config.yaml
num_key_value_heads: 2
vocab_size: 4096
parallel_block: false
init_std_o: 0.011
init_std_down: 0.011
doc_mask: true
Each number is 200 + 20 x the weight over its row's rms, rounded and kept within 0 to 999. Layers, rows and columns count from 0. The size before them is the row's rms in percent of the matrix's.

# layer 4 attention output (transposed), 128x128, rms 0.171, rows 57-63, columns 0-63
110,164,208,182,221,171,211,189,205,174,194,206,191,160,205,164,193,191,194,178,193,187,209,172,188,202,224,193,180,243,189,179,184,211,194,181,177,200,180,207,192,198,203,212,185,184,194,182,183,225,202,202,223,199,208,181,187,200,204,204,158,229,214,211,233
103,223,206,218,163,174,195,215,184,197,209,209,224,202,193,267,215,206,204,206,197,170,216,212,189,219,180,213,177,189,185,215,186,193,199,193,192,190,191,190,226,231,194,190,194,206,202,205,201,195,186,212,225,183,208,158,199,214,208,219,176,163,223,183,205
090,208,181,166,222,196,189,241,230,183,209,169,194,177,193,175,207,206,214,252,213,213,200,213,246,224,222,202,190,181,183,189,211,177,196,178,224,215,184,219,211,180,208,143,212,199,178,215,191,196,191,255,191,228,211,224,180,216,215,186,223,206,174,239,213
113,190,180,202,187,204,209,182,195,205,205,168,240,203,158,190,223,211,196,244,210,215,213,229,211,188,214,211,214,179,242,186,206,182,221,183,194,194,183,187,185,187,218,209,208,186,174,195,208,173,215,188,214,205,188,204,189,171,186,186,162,203,192,197,182
106,196,181,178,204,183,173,219,197,207,195,188,192,182,231,185,201,188,188,197,168,231,213,210,178,239,192,200,226,186,192,223,227,171,225,193,196,197,191,185,193,205,181,208,222,192,226,208,229,192,214,161,196,164,215,184,205,212,180,227,175,210,228,203,189
110,212,197,223,210,196,201,192,183,201,257,191,186,197,135,213,190,201,188,153,184,180,198,194,161,193,214,204,225,218,199,182,162,218,191,197,205,196,195,206,174,159,208,222,184,182,192,199,197,214,163,189,190,198,203,188,209,189,226,201,178,214,225,207,181
090,233,163,186,240,215,220,192,204,191,205,185,230,184,201,229,210,187,181,213,219,232,192,220,190,227,185,169,200,210,210,188,215,172,172,227,190,209,199,193,189,221,182,168,211,235,186,205,174,198,229,208,192,226,206,183,172,222,224,207,223,191,223,182,183
# layer 4 attention value, 128x128, rms 0.207, rows 58-63, columns 0-63
104,179,227,189,212,228,235,213,239,213,201,211,186,219,193,197,200,181,221,194,194,225,199,236,163,211,209,201,216,206,192,183,191,212,184,215,182,191,242,152,198,192,226,228,201,220,221,183,193,206,202,147,184,176,200,239,179,176,219,232,214,210,171,202,220
096,181,204,227,207,213,183,187,186,204,181,201,205,229,163,215,202,212,214,177,184,219,210,184,188,163,170,191,171,149,241,207,203,208,229,194,160,183,172,200,170,199,168,199,169,230,213,182,229,204,200,207,197,191,197,161,205,199,212,194,212,194,199,189,186
114,225,199,203,211,172,209,191,196,194,197,181,173,159,198,223,195,204,213,176,191,206,175,188,217,195,177,181,184,229,145,198,199,248,173,201,219,203,206,208,200,230,167,200,232,182,216,198,160,214,242,214,197,208,179,160,183,227,205,199,235,173,212,186,195
114,224,229,204,204,206,226,182,203,186,229,198,175,190,174,185,199,218,194,218,214,199,214,199,138,135,224,189,196,187,208,194,195,238,198,207,220,171,211,206,199,191,180,205,193,200,192,175,174,245,241,219,216,229,185,211,200,183,215,224,221,218,189,188,234
111,188,200,188,210,196,220,219,204,223,196,228,198,210,221,161,196,202,205,208,186,200,170,194,236,212,199,252,187,213,217,180,169,146,181,216,222,202,229,168,202,188,189,215,193,187,216,199,191,188,218,199,222,217,192,228,213,172,164,219,197,202,218,198,186
098,195,224,212,166,184,214,191,228,201,217,197,220,200,184,194,249,171,233,184,209,164,170,210,218,186,214,240,201,199,182,209,177,231,187,208,243,170,199,205,207,182,233,214,184,237,209,222,231,258,193,194,213,193,169,211,206,209,207,198,189,201,166,224,227
# layer 4 attention query, 128x128, rms 0.185, rows 64-68, columns 0-63
102,191,160,189,252,186,194,235,207,209,197,203,186,216,211,236,133,205,194,216,238,221,204,194,217,174,219,204,178,201,217,264,176,192,201,190,209,184,195,191,198,209,197,188,199,213,176,200,177,185,213,195,201,232,192,214,174,192,179,212,198,171,175,181,210
103,183,208,198,198,200,177,187,174,167,220,213,170,161,213,181,194,203,214,161,202,234,164,196,205,200,192,193,184,196,210,173,202,216,173,179,203,180,181,204,212,197,208,221,201,199,215,222,198,196,224,200,211,189,160,179,182,205,194,200,233,173,137,185,223
105,209,161,236,206,195,210,198,211,213,216,197,172,191,247,195,224,203,170,181,188,185,201,208,192,229,204,239,229,184,184,204,175,238,212,229,187,217,151,184,202,194,219,210,193,204,194,186,205,195,172,194,212,191,197,176,172,191,199,195,211,203,198,185,221
118,202,210,165,187,191,231,248,189,206,179,201,206,220,194,192,208,191,178,211,153,199,223,218,228,191,190,204,218,211,153,176,180,200,205,197,193,174,203,254,219,193,256,170,208,215,201,220,213,220,204,209,209,207,219,184,218,212,183,182,212,198,239,238,191
116,231,216,182,169,216,175,191,203,208,172,208,203,196,214,178,236,204,199,186,195,181,219,165,215,148,202,212,226,203,215,212,208,209,176,194,172,231,196,209,208,198,185,179,250,220,201,233,163,178,181,204,187,182,183,214,192,215,170,204,182,205,174,227,216
# layer 4 attention key, 128x128, rms 0.183, rows 64-67, columns 0-63
109,204,194,241,187,194,190,229,196,215,185,208,207,182,219,193,169,204,160,186,251,261,201,219,225,229,191,180,228,193,204,217,195,178,203,208,244,179,195,201,193,208,211,193,208,215,193,179,200,213,164,190,196,207,192,201,182,195,198,227,189,202,228,187,198
115,192,238,200,212,210,185,194,195,189,174,190,172,182,233,242,215,237,210,192,222,207,191,190,185,185,204,193,205,225,207,172,193,200,183,174,188,164,181,212,192,179,204,227,212,199,245,243,196,202,218,187,190,223,187,184,230,231,207,217,211,177,172,199,184
112,216,200,218,199,226,188,198,175,213,213,212,216,206,241,185,211,202,204,204,185,163,164,173,176,186,215,174,165,175,176,188,188,198,214,216,224,199,187,193,206,199,173,181,217,163,184,194,233,184,185,209,196,225,211,181,180,209,194,185,238,214,158,205,199
118,218,189,202,221,242,203,199,204,251,183,255,204,187,199,169,213,207,216,175,184,158,211,198,208,212,207,230,193,185,171,223,170,199,191,217,179,202,223,225,221,186,250,211,201,212,182,181,182,217,201,216,237,183,219,203,230,194,213,211,186,199,167,211,213